{
  "n_layer": 11,
  "d_model": 640,
  "n_head": 10,
  "n_kv_head": 2,
  "head_dim": 64,
  "d_mlp": 1728,
  "vocab_size": 16384,
  "activation": "swiglu",
  "norm": "rmsnorm",
  "norm_place": "pre",
  "norm_eps": 1e-06,
  "positions": "rope",
  "rope_base": 1020.0,
  "rope_fraction": 0.5,
  "qk_norm": true,
  "attn_scale": 0.134,
  "bias": "none",
  "tie_embeddings": false,
  "parallel_block": false,
  "extras": ["some layers without positions", "local attention windows", "paired heads", "gated attention", "exclusive self-attention", "value embeddings", "hashed n-gram embeddings", "a smear gate", "an embedding shortcut", "learned residual scales", "skips across layers", "capped logits"],
  "init": "trunc",
  "init_std_qkv": 0.0209,
  "init_std_o": 0.0259,
  "init_std_up": 0.0299,
  "init_std_down": 0.0299,
  "optimizer": "muon_variant",
  "lr": 0.00699,
  "lr_mult_up": 0.884,
  "beta1": 0.95,
  "lr_head": 0.00341,
  "warmup_steps": 27,
  "schedule": "wsd",
  "decay_fraction": 1.0,
  "decay_shape": "linear",
  "final_lr_fraction": 0.05,
  "batch_tokens": [32768, 65536, 131072],
  "seq_len": 1536,
  "doc_mask": true,
  "train_tokens": 463700000,
  "steps": 6404,
  "dataset": "wikipedia_en"
}
Each number is 500 + 50 x the weight over its row's rms, rounded and kept within 0 to 999. Layers, rows and columns count from 0. Numbers have three digits each. The size before them is the row's rms in percent of the matrix's.

# layer 7 attention query, 640x640, rms 0.0209, rows 156-489, columns 40-79
102:463400470439507551604581444455573508493503526546469468461504441494447485631509586581512517459495506484581530508492445484
107:472555519492524530434415478459536418504501427431463531513454487367548488538580555607562471554482467520472467438504404552
108:465498462519538492514497443592526477513550554526518405608533505534503505523499478503532546543518536466508473447474531525
107:469502495558530553575489512528492410511519480450539492514399500490446424475388607512486561474506379441454461577519505462
108:441529467483444546399543492616513579544480507470513597511418478431458576520399500567512452564587543535528467548433488459
105:501525483437489459517456600442419600523456449458561468583502535463555569454425519545482498479573563456569483529462543521
105:518519523495549553417591533495434573497419435491529409465410621489547445464576507523594446502533540529499533463549510550
115:476586540530575527515407525540468416617479419430493478481541497461392533466462548498471487437564560360494377512544477454
101:479468447567504474546527574548469530524507482441565498495518502456447472556480464456413435535560518465574531546472431515
109:445561493534483536540542446566522489519481514465439529469431524534489513428536550486467452516415550568477518519499366485
105:553450518580444503459535430568472496513474478391550530505478565445463524522459517511504590549535513563476413553493521402
109:565478489642473412463379482470501535507563490446399493521431593465431590455478478520553510533469444520365624431508524561
104:423488480458510503449409547384573481555555568495546466500594463520552484550525610540525452504432435535484419451514604561
110:499454526457452567513426536551571493444532558509421583507373488399499505500437539514513460459522420450613543444489547479
105:447425558500460499436534618553544462501568490555451526508496437500602498573494581361508468382484555489474454499535497544
106:495542465519476503428621564404412521514431531457416524455500428521544549462506489537481499547490509529496504490549440521
109:617468533485463438479514513565519509492461397506562535423532515504541516555531552545521480500637478408572488511494535490
105:509487506598580482553558476542520511519439467458390539574483472486537473555531582343588539507392537523482519496532387537
105:567532490492422510518515484471518549521470450450551499431460498521546482485394461458497515478551441476565530641489441496
110:515512469504560642481431642429440496545580434490590529523474508607533462402512493528461462448496496522514506487440513495
104:502444520449516463463400550425561528569486556473564621504428581494396546459478490418483539496558459452539455556368471440
113:467516493496520488531518527493463476469513532560552456472488484538445426518498464383567493466519519584480481483576489436
108:551533513439542520584408543504536521500531422460501507552454527510527524459467538526440483553545463536401488491455582463
109:508460495550463510503482432532558485486521489573441443480398386559493512516530489472487465503437507507528451448456509524
110:541438459453504516519597479406459476462547476499533550527486395538484484532460488507496469400589446453560456507505517461
114:528509531553429539444520435522552575531499384606419609510522483437375433375420468469580460544499569617498578532504503468
104:429531407573550484559462415511474543551556509491527616515498517471394486498489505513426473549319417539456542519511520449
103:492464559481444487432424492509480440504462436452414503447572495448452464406508570529541581465500565524505498442509422540
108:524538544455449462514495479522543542472559553476540488364462516521444440634531534531485576478479434423427431378528495496
104:500508606582409583473463351550555600518597546575475532546444444573444461490619489493634430510532545516497519562481506434
110:470466452476543503495542492473550504410535466538457453559512515380424541528406500422576485417525431516552483470438451436
101:578465544427522577479458505531466469488539478508551573537518542498484505549553526531496428486484473458454500454516480415
110:527528425563554437513538542473536500513513524512495544471534494480536425634504495476402652428480528579545502461492379556
107:526532493436482553462454492538512550512402512506445563465474449482489509415467584499412581527460461445475558441413548587
110:534478547478507505486442447444535460499544456524535536563467479461474473483533533561517499568563527488563555470428494506
112:483573540481509450486546475515622494515534512449454520437544482604490545535496523505496468545529460419438511536453520569
068:497537463471434536448427522473531430531477445530486479501539540434536430497471509441450464492520488466545453565483505500
079:449509375509515537574447492477456561533534493566534524493501558502441532418548436535566560541518446545451563435495548492
087:460478432568522545523473444528512433428402400590450509388415429516480428525535495545525569574537463502499536512604503565
082:491510447563538580520473486536442435506467393590496470410394442578475479514436493533481626589508529488422557514640475544
088:574523548523478400425446482491519462511462562371465446571577505430485559482493478501505423406466532490575485493416502471
102:574486505516519519438497353520425511479587491404562493520479516375473615470423498513496478414473514514621526502489432539
094:576497500517460500451465467482496460478522481446522505525487503444359500519351445533493423509477480526572538420505450480
093:527456598461470537583474563547478519515444425523473529513537457491467465542545519488642499569560529571467517487489502434
105:602488486560576573546482469515490474513543436446468467534478523401467544418466512491507434559434525565452510458565517450
107:527446559427507465559498458573461502512459495490498487448566491475490518517538487552476454436494503433451450474515521447
109:533516558487513446469427515602500473530540552480469435546510456502512525525500478474569473524460485408557500448552479531
097:528568489377469602450478548483526476478519539542535476523575553527481515500573534469499529533474431493555506435562641577
110:379431513527441516580534470463491357486486541523502408476496452505493455588454500462563490476471443554463478456541492486
114:541501477517554501549427418543567449525520496469468495395551561488558464566511517503479504499461446495487458428581503548
101:420522401485469527574424513451558468542501536493459432495547574439521521480532524466489473550430488487495535542558487558
104:498518501575523501524393502456491488554464460503461589513482530409639417503562571435488581523434424539389546498596489495
077:597480578390472477532467561480515555538472569465564587567564537439454580435489490548508492465471470522438457492388546427
081:469484461515595490495578466550439450498478404525507433379456398477458476580513469450461428542475440471478501432529519514
075:549465449445414533473561497561449460413540610424540512582525583451483499550465508474506492495467444498610487487497505470
085:503461460479464426508472506535513448416529581402550478607590478414519587596409519531516519446414455477655479535420490442
091:453558533494577545559548475499505524525531435603407537412432513644579417485583471491516514604516501560436504534520508534
096:418565559566507488489453490447570520538511539489463508433486510557602493413612503408527556543564543439535435592485508566
099:605529496505459512520461477553534464502525536425518447530530569510489568475516534471430559432459505447626361479523436587
111:513538533505481476419469512487501490590507550457530444566521540464470518530458507545426488395442448470574454422464490548
104:462461464549471520529517552437524577463509534522524586439418518540517482464603503482499531562488610626454591558512567483
109:592541484555521523449355496469447521564476461430423472591526576495549535411417476455481440527423461480477461450482501477
105:507544482551489540423445519589439534528520514488434551544433532466478509441391518500438482555528462478587543456444503486
106:516484567542472496452467483536504495546442461510583579523476475382483525567525392498515479479464463507576527550543462417
110:474494528487468442563573448480543347497532534560476520467577435496435431611436490520551493384506499560634504411466450483
114:482534555399475495441462442445591474524495505545507499555557406456519516505515514563503395403426399552544590443447501424
105:511457491542510445457456580612483539414496520565483483465495430575523475531483521441468585456487519493514496396470514522
100:479447478569506514449547481441461475599481467424471511479497441487499450567437534446532556597412427444428486548561519425
100:470464591538556435562509435562475462492520413491529551536400475464465595444478407626552464509512528486539569594393481489
108:540474452430481521607505546556505580407540553484418509510529513543511582501486489493459491478596551510521548573452536455
097:521523507454481582535495439487374583436430534509503485429434525515646519540568514517472442465496543495532524459502493498
109:531546500535458446579546484552501509563406457578491523545509501433449450591494423480504458451557550516504588485540492496
105:516523453505519498411487613425523477451549462518521479557453517646473542559639426449517483425572407488510469535575414514
101:400480489503477393512557420538606551485505487516485502437422481515539540428612561507471490641450493580440424537492424548
106:482442484527461438480553523501481464458431486521647448502603575482544499530538476482570537521510400455447492547503447465
099:496441421448500516462468513532422524505471464474476499491469608391556505457498505584502559551462460535399568501544401581
101:433524521423510526394460487527555495458488485515513418451380498512489491512550505490524474433440509577487489555572563569
111:557519540510485442517521521512496449471482491539512550531370494532436445538572519537572416419553505466523530455462488396
101:412480479491440450531458557553520488474552399489573375440508443524623519583527557397518407419486543478504486469507520532
101:488567508567476491439580550472544534598438459468559475569484431445436516568462460499522578559409434510497543362541512566
103:437449538404485462475511538555516474505528540425498561469501426425497507480474516596455444500599453417622397496490547448
099:547486515603535442505522512494489475491562458466461504442455520545518548549506492469603546416497529543510459512549431549
100:433507534449462479509566546488525539588554548466569523477419472533527596534515571581439516444420495507514499568576460423
096:480566520477514495474484550494448490546482515427505578450495546517541510409524571444437460587454454547483500566524439476
103:548379562462517452421461549437549512572435445539568499586509470491441520482438324518550495353536471544542487430414412480
094:517418475440566469499538525474505509355492492633499443493546521513361539503493581505486531483549595504481481562583500518
101:494483424527504540437533479434530522547461450478450448481498586545525533434526547398490566450424525545529462473459489532
101:438506432397564445464505580474548580510576464520504415468445436548514478507513560488498478469440564475550438484496529476
106:443508480539516541493476453444562550445494564481530593558435446567463546493438450463416507437565451517559507620467501414
098:470475508526449503435561485550581498502510442567547477444458548542473563475440552516570374515542570594503515482432470572
099:489522487561514479426526532467512526505490484467420492465548475498476550428476576494369462513512478445482506488525508518
101:476497500436470478518431547450482479532475506484610578533455486411416480484467469476443457451536497470480483502469552491
102:604511560462460453490485522544465552472536546460451563530431471506489548547521476483413536475583523413474442473481503522
106:490456502516560543512436433492572431450619552493459550501464492545491516461507440503498473544534462516447456488501449514
105:490422571586534448578488535461497471481554492455510377553510483479422482487415513465536575503398446467491448544497522461
103:552462496515460591513461477457394418452543470481464594625504570419542458515450461502564485494521418476414403494416538467
101:591521473503479475526513575404454531453558492442559492447503449488585481550603519541428591403496571580445466506452482614
108:486527497339524466448452574518410519573425474479528477466436497399518459514392484505490454431387420427481474439552489498
102:430502534538566399355575421381456499559520426607530544462475548538525492478530487524533575546427496423526526486505558498
100:485547539490472502521578390556534441598501506451510529449420502530549503547461453470524436567496499492541354489551580452
048:512479480408457445488494456509490559509469480420471505463436476529438475420550491469523445542533510546623587596395533537
054:485578468511443486574448456547420418476479437478523605517483514482487574491603482544440549466444453492457501509514454483
064:482506472548471503533485502597546516512499504544516566456403509483439538492537422590543481513466473500485501539459541542
070:474521409495420609518349510499495519489511433614555543545459550512488498514500527494503495545468429461458440485502532529
074:463421506415511455549560469530490489503429471383481449493536470395533503563586522531522453449521522500503533542561488446
075:463518557520450436540517509487508600514497558472492509475482474492535479514454446502487460502429602555487505565563489560
081:552487569529562406429479531533563374481447515540482584500419561584468481471583525557552504601589441522553538500501542539
095:478520443593480482524483512599446512539499502572425514499552495599467479482530472414547463557510485465553462404489402441
090:473540401525496619436488540391421498610540541456516491590512521381487513470426565572474489547455538640382579557481546481
102:530457417525488441455492518605438539505452598541478466491530540544496477471569521485543526502495490503515499504555483522
117:506460495461511490549519470616551529515385578488469469451558474590483491412586433486538476553523454511585485471494475451
099:520474451532460586565465584458436421485571522527484438545592479440511494448573513548493492576504471552481602467507586502
115:512474560482478484459500484416517352431473511461490485562520471446470497513429497543559625410527507590452480428506420511
113:421605478533484476607556425646523559431564560428455496399478508472459596581537529512506538484566510524475489495484454532
101:484475431555557538523460558500537497499626493505532496456477495466483551492415515563453480514468527526456636564446478453
102:552532447484482499455502493444643494468481472554453602510515633509509393572531552465455470457416509472541482495508446514
049:519462499444525483462507532551473490470376427572482482344593478482544490489428487492525464524577400502559457587497516472
054:531606412504509487440514655474522545497523500535488476472496455494523491566516561449488478575494527565536523479500518556
065:430481459530410556552488470595465570543418506553423388484503516415538461539425517452560577499549491531559550579552513458
080:489413487538429434577507446559499587544472536467473417450553476410521465505434497411535457480512428463559546527602486580
085:528557596538578448427484567445569421486496437581524608486416511585465536502539529529468488538524545592379492493462543486
088:529554590494585433407493570425622406437474487543480527485480489597517487492567510532550519513547488504507446510501574476
103:501476384480426539560548521552450633572514482491449448515567471509509444485435445441534493558518506489563463405498429514
090:529434448527391473531496448498495610525521485479571367524555520526468529498423497514479417436465437427568498444463473536
094:523499575500546480463501496372579469461475500540540564491369431489502463519555471495383577475539531538442468563536470492
096:500562465467457500517485535535483525511541460462472494559509560451436404402449531563483414556450470569478504513485482485
104:416529495501434566493487486557464499530525442467507466531528468520457486437456458512551445497564491485514480516442410440
102:595399481584465565416382473523419551552470486547510516475472602524537416497490418458482489607467526507493514434620456500
109:508502475485462500541508463528443425466511616540412457369473383466474470562470570503561543517490519465500431518566348434
109:472578543505497542432450483459432417563494505478472465495470487451520522453537512461474462526435512563413533471444450515
113:526530452544516557438463443625594529494527490549521519450459587398474509507524509487457461598531540487457612457578501590
104:500403445492500532512462526406341505528526458549489542438479449479426532498442568541480462488557508454570432549484546435
107:380501575563432536508413478574484516457502459494518616498467504456429591496470422466512426544564525439521494507446461574
107:490514438577456482499545519525362613577629487487495448491546526490520475443525521518526522482445463545457456446486479479
109:524592483520558537491539454514467577489476511471525470397479552526593470411593495535594477482497474586375526462553505569
106:478471460505517437534446331486460504660451565501479487624508575488375462497453505450473481468574510490447488484523481507
099:462453483497492455502575539549395546439455463454558482439480478417431422558567434462486490403576493480565554425543465438
108:477559437489477436537516409540535508565525597536440512481499473537497558562601517425503545549437505595538472523509469542
107:494469519446458428492607503508539544445471567500572501586451582516554477432491504486489556513526509515599479582497510481
112:562464489595503477480461442537512506512534537560445455499495533436512580552484430570557476540441440530494566472409484475
111:507528512429491489381497477483546516500478453501546561432524535558433491561537549467494493463421507563520454543593644543
109:543482521404461527465466555560600485533493515488453551477430467427454538595513558488590460435397462445552559449537538442
107:405446570506481424479516644500480585520567545514480545545534446515519658536420532377436456424584572483522497428514484580
111:505434473555404446471556569481507532520405513542438452543487503517574475453508515509473535534465522521543550482482551493
111:516439543415503405444542494564578570468476516521538551473586493506461491498590527534493447497587434431562486457559512509
112:551392467534499563480473494505564487434456438603413499513518449445516409515572532476551472457410491518560459520522440458
107:483528509449483446532519424383586505441498565581493478422449546605511464469430581507521535543463390543527454574576484467
101:479484421526552529451462556508454453518462494479540513515467446503515481480554475479404509489477462480442548522588403514
102:529486608440410370438386492427479514490505532405461607617507447517374467555392503535456498472553457499521492512508464511
108:420474469493540452541528487537489428504536535570542483485476507556392457528553507441600568480493567529550470567544436490
115:526508489509518394517396513476511454500548546483455542398406523546570529460517485421396583495446413504375482419551516530
111:455453493554549527523542471562512479456558458526455401513463445545472553404565553572486456532461479483521470498517504475
107:524470464479516555386583493501570465466493617485545467581483475535499545483442451517440491495554454440503559521415497432
113:564498543536526558426443524429546455456463351643410598560506489522514461491431488525575375539551598617458514473530494552
110:440489453568471408456472520491430519548542531432531582498493590515541493398470505545509540481447439502450456426576513454
103:488540537559447434495493505519410416459458503457475497404515421452512475452479542483495475437473416561515538435586395528
112:507584527485477496466601539578481519467509567555583420442507505502550436577511514413511526530552491370448492488479414441
109:565551572492529542472453366538561576532533557510508575542443452571450510521511489541473502419517486520498434552526529445
113:476440497473531571511504472428535494417552472485460371492509480410395521537501597511504496439437491510614454574421451469
110:588465498470463499486444462406490486459463501481506585520492611564477453459582427570520550441506437413518459447507498446
113:518537363497565515487428478427515503481589548505490492486545606521490502482601558551448519516544470556442545438519432587
111:473518477549404558428481532503441555487470469492536553472458469483555524374460544497424479493478389497488534438511516510
109:438475492489480424448486518539529561498502482477483445519480515484479528481520563559536525460493480491496505570450497458
108:462535594458483504517500452524551467481469427567472585456436514552529515512474470482548442492420522508493490549453510502
071:556509517483561441527458560501563571608607504479450540421592488495425500519402529439467561490494404524554510480412449516
077:422480494482447599607390656570440411462392547527443625603431474565410573554697517506494517452517493444509496610512558481
087:507579475527580535529547560427498450539497523533505508555486464532537490538533472486496458574548532438581441510472531470
082:507492489547490474496446484464450506520529442479505435513533439468441423483389526529521513479516487431612475434483525530
083:489448454460391506478525500553517449475508461477582545556522592466451460478492509534457525516453444462582532494562581463
091:479412498421485516415496503513490605559444497456507450437547429488506552546459535552503407541548439509432537532496474492
089:464601549602609498494560584396515461478447513490495555559497587527545528494551491530516469584596525502511532469430499445
096:489510542373524431545431518535396497532459518437548551460532427494484569485402508520518486413492523465583463389497480520
087:470531546575629460598514587526499496472460546498556518493421484574486504525516528515458397506656493432519468563444511510
100:522492519387498442446551497581487461496498578505479506438459492494497457538587423424583548547543529537481527488470476530
102:444544554519418571517422440393494483508536463499471514559460464442480524522450477592571466453479449534490479622528470507
093:444519486519306512498529560540552508524488451468430475489554473479504498460459510491520510552505441493468517526485437461
102:491475487476476480508474493524537565444522589471516473472440462461499534460547471473565541577524455576402517495534423389
120:513549528469468474524532439566515525453482550554479508426451511480563487528562557512525485537526502457419449441518440534
100:507487507524470467434533426521614514540529512598501516469451552576594505511480515424518586554481569548447458502490471542
104:427571569520466468504532513441541537584557469549502616508465490462458455435528464505522467520435467587538507481526496545
077:496503464451461452443551390548518528544591485478505462471622452512472462478389467496512553597590538340526416410521468544
077:441433512384519511532502515513417484520489516514570513442498528527480468402418536445486501459415412602418556478498472557
079:465444448456477629452415499518549534432457516450416582496444453488422568477512556582497503472499441530468521599501468422
095:515509428488557520492538439394514591526495447516497498542515455572577525499460455605453408536605486473473480467436491437
094:529459528455429488481466438611495489504515497458505413491520484417426514513509522505454549401468496486541523478563452584
095:521452508498518530413514486525494460480507487554510523456575514419459576497450451514508536459393532497499523427534467617
093:506477428443419514480468594585449489540498493516484470505464560486479493507399608455510501538392464490515554516495518475
093:441500552424561410470544480500414516546546514495506401540459458497473601591577574505402567476608536516464546416480510570
091:516430456403462475503449498606455486528483466489484479476536504494520420557430515473548476457521435450507391415583547522
097:573457468483378434497456462593482557486521593486510437446580519446422504541412485536635473525503465482594435572557488426
097:474535624480518544438485494495552468450521536522502496560354481497540531496481499506497563482510479453462562442383396498
099:498508460606510551526498557529427471541544465469575454501456514524483472432475427510435445490613634473483470528518482443
112:408470436579555547466455485543500466477546456523450431518462499520440547561546596519479446416581518458507441478527424507
097:523486439513600511478475453496446431490497500517528443519547480406516492446466479430505536491544419581585541422494487508
107:577435453504518493516507459486487445391436500521523623590549575489507422555508476467473429489561545496444470482579550507
106:539522491505487462478462379542498486372410481473558500505512472514450553564533517570460509487524444567579526489523537505
100:558507595535401449437468480611449476525566492502544527574493487458468502515550474546552518438443471541511515412431490560
099:589587438512523478513444378480509433610567572576519478420514441504481474537546470530416483585575495519474472491478556584
111:541544445542564495479469450402492529529528486470553412466493479505503492489484559513438556532462513560450552484493511479
106:486564522525409631581487495434434552421497507512554520503342524543554496497414325496501437537456521516520568550528453518
106:503463561541520402481522532498518521444483454505452511492547558499569472417463588524557438511489491482470490466516556507
102:579479584554499389532509385480485538491413432572590527460512515545463414591461507438479612424590467456519459479474459421
108:507508599578497547430518466529475639522516456509468545556550557558536498481470547550628522448545490468464530582415565487
093:492489533627475549489434449513559562566576481467509503505410502526490492390580474505602513524481538554469543485587508492
107:523511432472440465506517498502488512491429462462505515516562502512514373457541432469547462497546501493590424501472495494
102:494497509549458549436503425469504444457502408528498510512473531587579402489434505546625631592557502549450477548491412492
107:517577601464435351476465584514433555516373549465539511526557524575564478512480450505452469496527525431484477437524578573
107:406518342516443532500504550490444530480493442551478429497500557562506496429508421515537508636552553628445452455540505481
103:584471464450555607467401504508473565543580575434573466432561510475506583642439538512406519485438464488512418524403604478
111:527560524457412448459476542478463495460436474406557493526519522525419472439482529542449554400554455412520511492488529440
104:527578555459480508499456514490518525505553546536462458529544532515504514530510542526470466456517471432568436560503515486
106:465534508521433574499479481433411450523463443521515484549542499459516388482453469551506533391422472483494531444439514542
105:465487567500474503492533455526508537531509476465546504537463529433465494534550497434540547475555543595430529563585551457
110:538386557486459505497430523462524506580415471504567556557460519494502520482466516531471433462369525442570507512433641526
108:533518512467576549495499479430477574503422437449545497501505473498526523446547536523563464518542537525435476453450518460
111:536536454443594448498532642475521522505491555404456465501557421476478463464592446483410493494440480509500561524548467559
102:400525511528569503433428433570465450542502561501587450493516535377337565549421553450589563549539473405467505601519482455
104:466445436492420468486515480581597484452513523519537482533471531511498456501516503469561435362575545485609512467491486499
109:477547446505445582481522474525487539475524489495500512476529496437547457561493435602469469472587475482511449458372525478
101:499494502468512410431529470516525490472443585607559480537551463487568432606574520462599508513548482446484467512533474573
108:502516600435527451478548445427534474554455505510528468480462491525486432525451511537569543407410510553620345535577515466
107:511626424500596631474537465539487415423395531515499487528518456502510439501523497466429495458423540477447507473505490519
104:424506533498551548552498522572582371392450489511549452494431525527530605613440532459529496504375469525565453576559487531
109:406547532502482497505636485459572515531513426506430471460480445476560505520556604550517527405418453525504483500511496496
110:471478443536554569544536479508476572495479540539482464584518415480442540597491520533554398467563522485565439627465552505
108:487476584535531460463435529542495431523470516508518565452503539455444569513512517504446496472497533524507457503500519500
105:359445501500504427562446545592604539568504529445478481559490463583587573446548491428521528594521575484436445586449611557
104:452540458523404544438519588515464477530596468493563493457463549426601506558488591461420521449529475510382454443461449504
054:489527484541466517444506446504499546601511408464532400538546421503448614483440492433526572487588545468555426447459531562
066:482485440527494618552357556557483540484452469496485464512512427468507488504547551443538510465501501469494503467572523449
077:464567460579546580480467498476476501420427502522521590443500427605482477451597482497409449555562492561455515458550613531
082:568492515483460473505524487502426551552532454376463478516562493430464524520471509520556489428489474418571431513446455516
077:474464495503483569458470465590555488515485479427497438560514512476483544565412490486480483459578365521497545401523479480
089:466392487453483495398495516499635438495490434446485464585507460415492527568320573520483517468521413452605492460516428479
103:454539522469609490520510568440490480432451547606471564463506505598473420509588492460478497588515568525458521579465587465
100:503487475609444555479503480547485446593533465450448456513418485457546523504443541558485528518492499533507481517591429460
098:473523491481530485499546505448484475438478565516574493435566516580479439528666501518480550537580577455433526580462543523
100:530446519468499581503534448538546484489481520560559478461570423533501518604486494472595621497490430546595539419525438366
113:456477446533407529523532496486487572442563495494446491442443429501495505415438491543556468488539486544488521481503531400
097:478504602506467456498511504568501457496532406443447459584475492460557534434464494495456475490450454543542555488516439481
095:524497446508537474396577497557519530532508521499520527400422489527519565580606461511552544514448479502482559464535486449
112:551466527580496448535497500572551530551541503510533506491434574509489632515551441552528404451584574462516404503473453497
123:533540520487460488454465390524488516466545480626511571411539465513619497517557463433491481467415521547485493467470419538
108:428558511438520493440491518531546548561592536455517567557505574473391478425514476544482480570428514570498491480563548532
054:595421545547549507522490442514484521548530552509497586469547556441536518503414452507514493524482514432522463431463555547
066:534479541538414432480569521575497470545552580431550383551540462396552498555376475457488627454527548472531487481488414518
072:489478462478455604460377592575506575422464579531511456609505475437537536606437584485491495453528461505511510478623545460
079:517541561518584513490533558405461541551485416556532584419541519545467520482490506482518433560498566490470479595415601501
098:472471495458398446502455466508512535520511519425456438550510495428499594539405527538567530445484464463601468526485352496
080:512434442493384481513562461551447532472485469453559478529492507365510533506439545517567535463447448480512518502480465551
088:503467512513541490473479429567448441528438482511498450550488537453448476554346493532512456522563460429492519471443445500
093:391478521495417488576557547498471574456534577580540535471509432471564504490562539467512448502443509484504435542546527416
100:498503571543486455475456519603537464517504475563454483476456535479545470510515557488516508513510447460536428465544395517
111:552484522488544438478431463508511460615527492529399441542551551383493450514467553568568413511572486447549469522517473436
121:495536487527525509593644476441516605488527535510492487458534539505416626471606493464483550488475513508526511603439505581
114:511575471530617566461468565433410497551533428460558503487469566545520557430504516472449541457509572561426484582461473592
114:457401426618504500583468434453470397600512458437530492495426518496462592455562459593549430480578473434564498556455474477
107:468573470535656539499402543447449543476510510559498479574594544393493517419539452455496456495546424464445506475467498601
102:588511544512489463387502484451417492441449469517579545573473460454489390540565482495618516428500425462508534474407561487
106:483519554527526483498528412493500516443511509507537597539540463588543478556594515539440477479559546516464512567445467507
107:643441489424486470493396460589484569492484502577494500478576462484478514419576440542507431461478471445564483418432567491
103:484527511467589516495489416591470485581569489561581401439466526573465489419516484547504491498488559497506503478478584499
104:568459464541570495494597504446476535556577512446540549496435536552514510529572491561436535592486570517440597523565442494
104:464610535446512527487498437435481478569554434588482538509450488493431583572446517596559440549486524485525469533402501349
103:518604549513470516475494536487500480445456540529484476506529462463500460608463571395526536539469445521506489461500597602
110:577466501465493403526520429458462499530529535498561523450549483589408399604480429453444591416592555434571436441546458510
101:426498553536435447571531421457511589519503461490516462589542457442524516518508540451537524438536449479553457473446538506
107:432472527680452530540465506566499482557559545483473438541454541600471562503501477416528435494458571590580549504466503454
113:524473580512583470546456527490464587522556435511505498516554518531489497451486540467556434520529533384517432611514467437
103:503525555484394522482480458566582462492488450616434565628510456533534533420383521436532496617465532551329422524485498408
097:546556450538517521494571533524450501551406501476505353434550545534556538450544491568507521556555563453529481419518550523
099:450514547462433501401505580487541522533593568585522471522458535497465524438466483387528486528486544556516515515482448542
097:491461455489462562505473547490520499544533517533514451515530498573519496491460511501403507506381501516501451483457547422
109:594509437498526531492403499529518452464592545424629530467476602515497532470438527523462535407569413471511497487509486468
104:445489442567466553575526475430384506423519532547486443455523549430568491596522541543490485491576499421515515613451502503
102:433473524571492544514490528409459509538429442499515537535598513485506446483420402469474532491505539541463579493465564507
113:529419485486485564572554386474468541387523527433490502512532484483376552515578507530516459541481519478447471580568504523
111:494434453471467620514473573442447536517473510464538521556500488491498413427561531582513455545499459477568539520399603512
100:452426526510510541479568554501456476520499501495561495374536501467588497487445496526600525500459424526503449424476536642
103:515472488514537532493618594454531493456444525607532412484450567428510479456549466484434521426527541498425536518489467529
108:535546447583539482478489435505456524526443450555488499449564586382434441522503525483536528595474568506577477533495501554
110:521560504505411503428530438522575515451540469509572532535504507518374492559462507444471505418565586513539501498494449434
105:486569485510482591427451535512560584489600504524516558509502496507470501554523412525499471445506576523458467552511479480
094:594496522460604513553524536611570519459526652569518505470566499499493527483530479509605462551507531520573459566531447513
111:485486509441440536472519467505506527451394502393489474492526432524545515401463462538465475473430414506527449555548406547
101:480414502462562522487493510430417525510343429544529555493494477457477435399463539607408474504526469505614438482514483562
105:491496552536504469520475482594452482393562539454530372442583566521446528583589463473574578586500549549494523492422550563
104:477452531444541478560539474409475505460440504572449506451438420569526542451537478515480510454422534470537375524530500489
109:505484484543488573403469561535446509505481465488433529597474468493551538473537501518559466492455478550464566618489522557
101:474482467448537470450453502487545565557481532564520507510466513372579491471535518569583467462519527508579471485476542442
104:507451567545497468498445457507541516446480538474493445597468538539512538500499472478545526569480509516451446497499500522
100:494591509495464548514454546489407457489498585552461447501526550518575457452514473454475524496468456518429517447500462574
067:498523533578442460582533441522512486566533454514473574508582582442448605542525522455607605498499555568566488396430439473
067:548525485396465476550398549464527511485524479532430466495550502589466502545498456424592464552549506560605554615476481555
075:584506467424595529432552570454606553531452532491609428486443466558566477498444559588518445519572563562458493526564437527
079:514533504444538467557533548515551536557537413464570418491431426540551453571505552521505488488569476414479477413478559549
088:509469477584430548573581428522542527566560538513651532503487448418523520475482489513421492453466512584498466533611488504
097:420574546442519493400550578498473469502487570483409470493513514488451501544536558517561546462467497418528505513430487460
093:428514500464504525464494579474480473506447494524379445457494457549512513524538531494520544509537527530467482421430458494
092:584489503503595466473510457528479511486543482506459519512552510523491543403412467469529516459526449550476482450526542453
109:490481555530481581498526442455509515443444414450478542433461476518432562512649465533501460459532494408528398496504458480
114:542533457465479485521478501520470546599493517499515496478512439478480530394511516537583500587472491502513468506466428411
089:480467489493492508599494510443576476500630438452415472595551514523508464442447427582504590440574466509470504492451492468
114:479450445526440496495492500560436498450567573510476500478574506466585418541520557415497438494500457457494499493522553455
112:522500454464517508505498476527447435471489659491488448477440490455566535482490471524549563481538505543529622507431446466
123:552551518520517429532499517525581586470473514505410540509552523534584459578548518518521477523503536484430381483482488440
103:565537403531502462469462459426616494396484480591504540368537539522561513573419590448510468525464522529475466445540493576
095:500376460490586456420496559477515469457398510510527576559538476468500484580498603454423377537492457444567487428498556515
063:439514467513520468446504603512492526463471497428474544473575427403591446541530545606478491436509528501547472489402513514
065:487498514587593441588482488495370523471556499542401590546524517445559596509547528421506429385500475523558503546464543531
076:471547468548384568493491494552559536569579520504432542455458528491519465553597351437454561502399431564462470512429363472
093:545476496512541497442444495459478496416479499420456495493464545488447480484464489499523596514455525567396577486461450446
090:357513513496470448534503455557555519494603486555452504523578499434506425544598526506605497480490504389599444520520526534
093:540462471629444523536594421551470524466546579508514533518531517431437397513509539442529556466472527523526482480503567588
099:542567438562513434509545536529438554570619520531583403537533558487527452498344524501438541506516524544521463420543520514
085:416455497562467489425547453486553505419409467495560465546564505534546575501555489557498528493474503547503476472498459388
101:470536511428427536455520573521472496469432493604400496490535496552523479553541492456497553482541510442537392498525496481
090:431433481520500577451488442512495475520577494521543544505428568490459550505590428569519503510564474439523448461471430525
098:516413487532525515480516456530645504547405518533492434457504529529439580516523477577462500428543475502532407501529444501
113:482581470581554546456478502413413584575535437517555567563457541500415509392404498489370488566528482547475469509508528480
110:476454441564501524438484489524481440513555508510454508519509538575460505516496547505426545490566474516404533524510464481
105:515498484438439389410519481446535517425494591497458502501524442501467450464516501459504548562459477529520543496487506472
107:574403472512428429458502603443532448523439428469570503485486524494561443539469552529511456455550509522470556430591481534
108:486544436476470474472496434526572513601505551395533496598495501559392553429569494567493420523485518516573484576475537454
106:533480440498442473457494471505484620600544453514494518544488426501471548452500485462528450500478497490515462436522555459
096:594519458545523575459470452540479538502511556523570534356384527563510502538595546456482424532336514464540482472484492498
097:500445429557564491479465493460392537520489535500574536493453480533428626505579552547500504541449428522465522520525499497
100:528563532595530541509442541418596508516496475509559410565497467487521532401359480551428513503545494443469530499456461497
097:459456547470462486566477494513467544431466494439480569604500489452467402504460557517495407463563507422541388515454426536
103:512424503461390401455475567532484514566485509575571483559558508428529413468424404469517506471493439425505463496549535392
100:587524529508527464453514508509434564566507486485614506392435469587477452459511450446521564444437552500504520534539537438
089:515499481537458461470463396537494471401454472429561511515515523477512566410594454570493443563502536496551548460448520556
114:423449529429530388534520588433492486499416522508582557514482485552510441609508446520580503490578499506608462495550485559
108:512488474498541549495486523405515532430452407493554526509513511476485498552426501476623517534470462564512532568545463402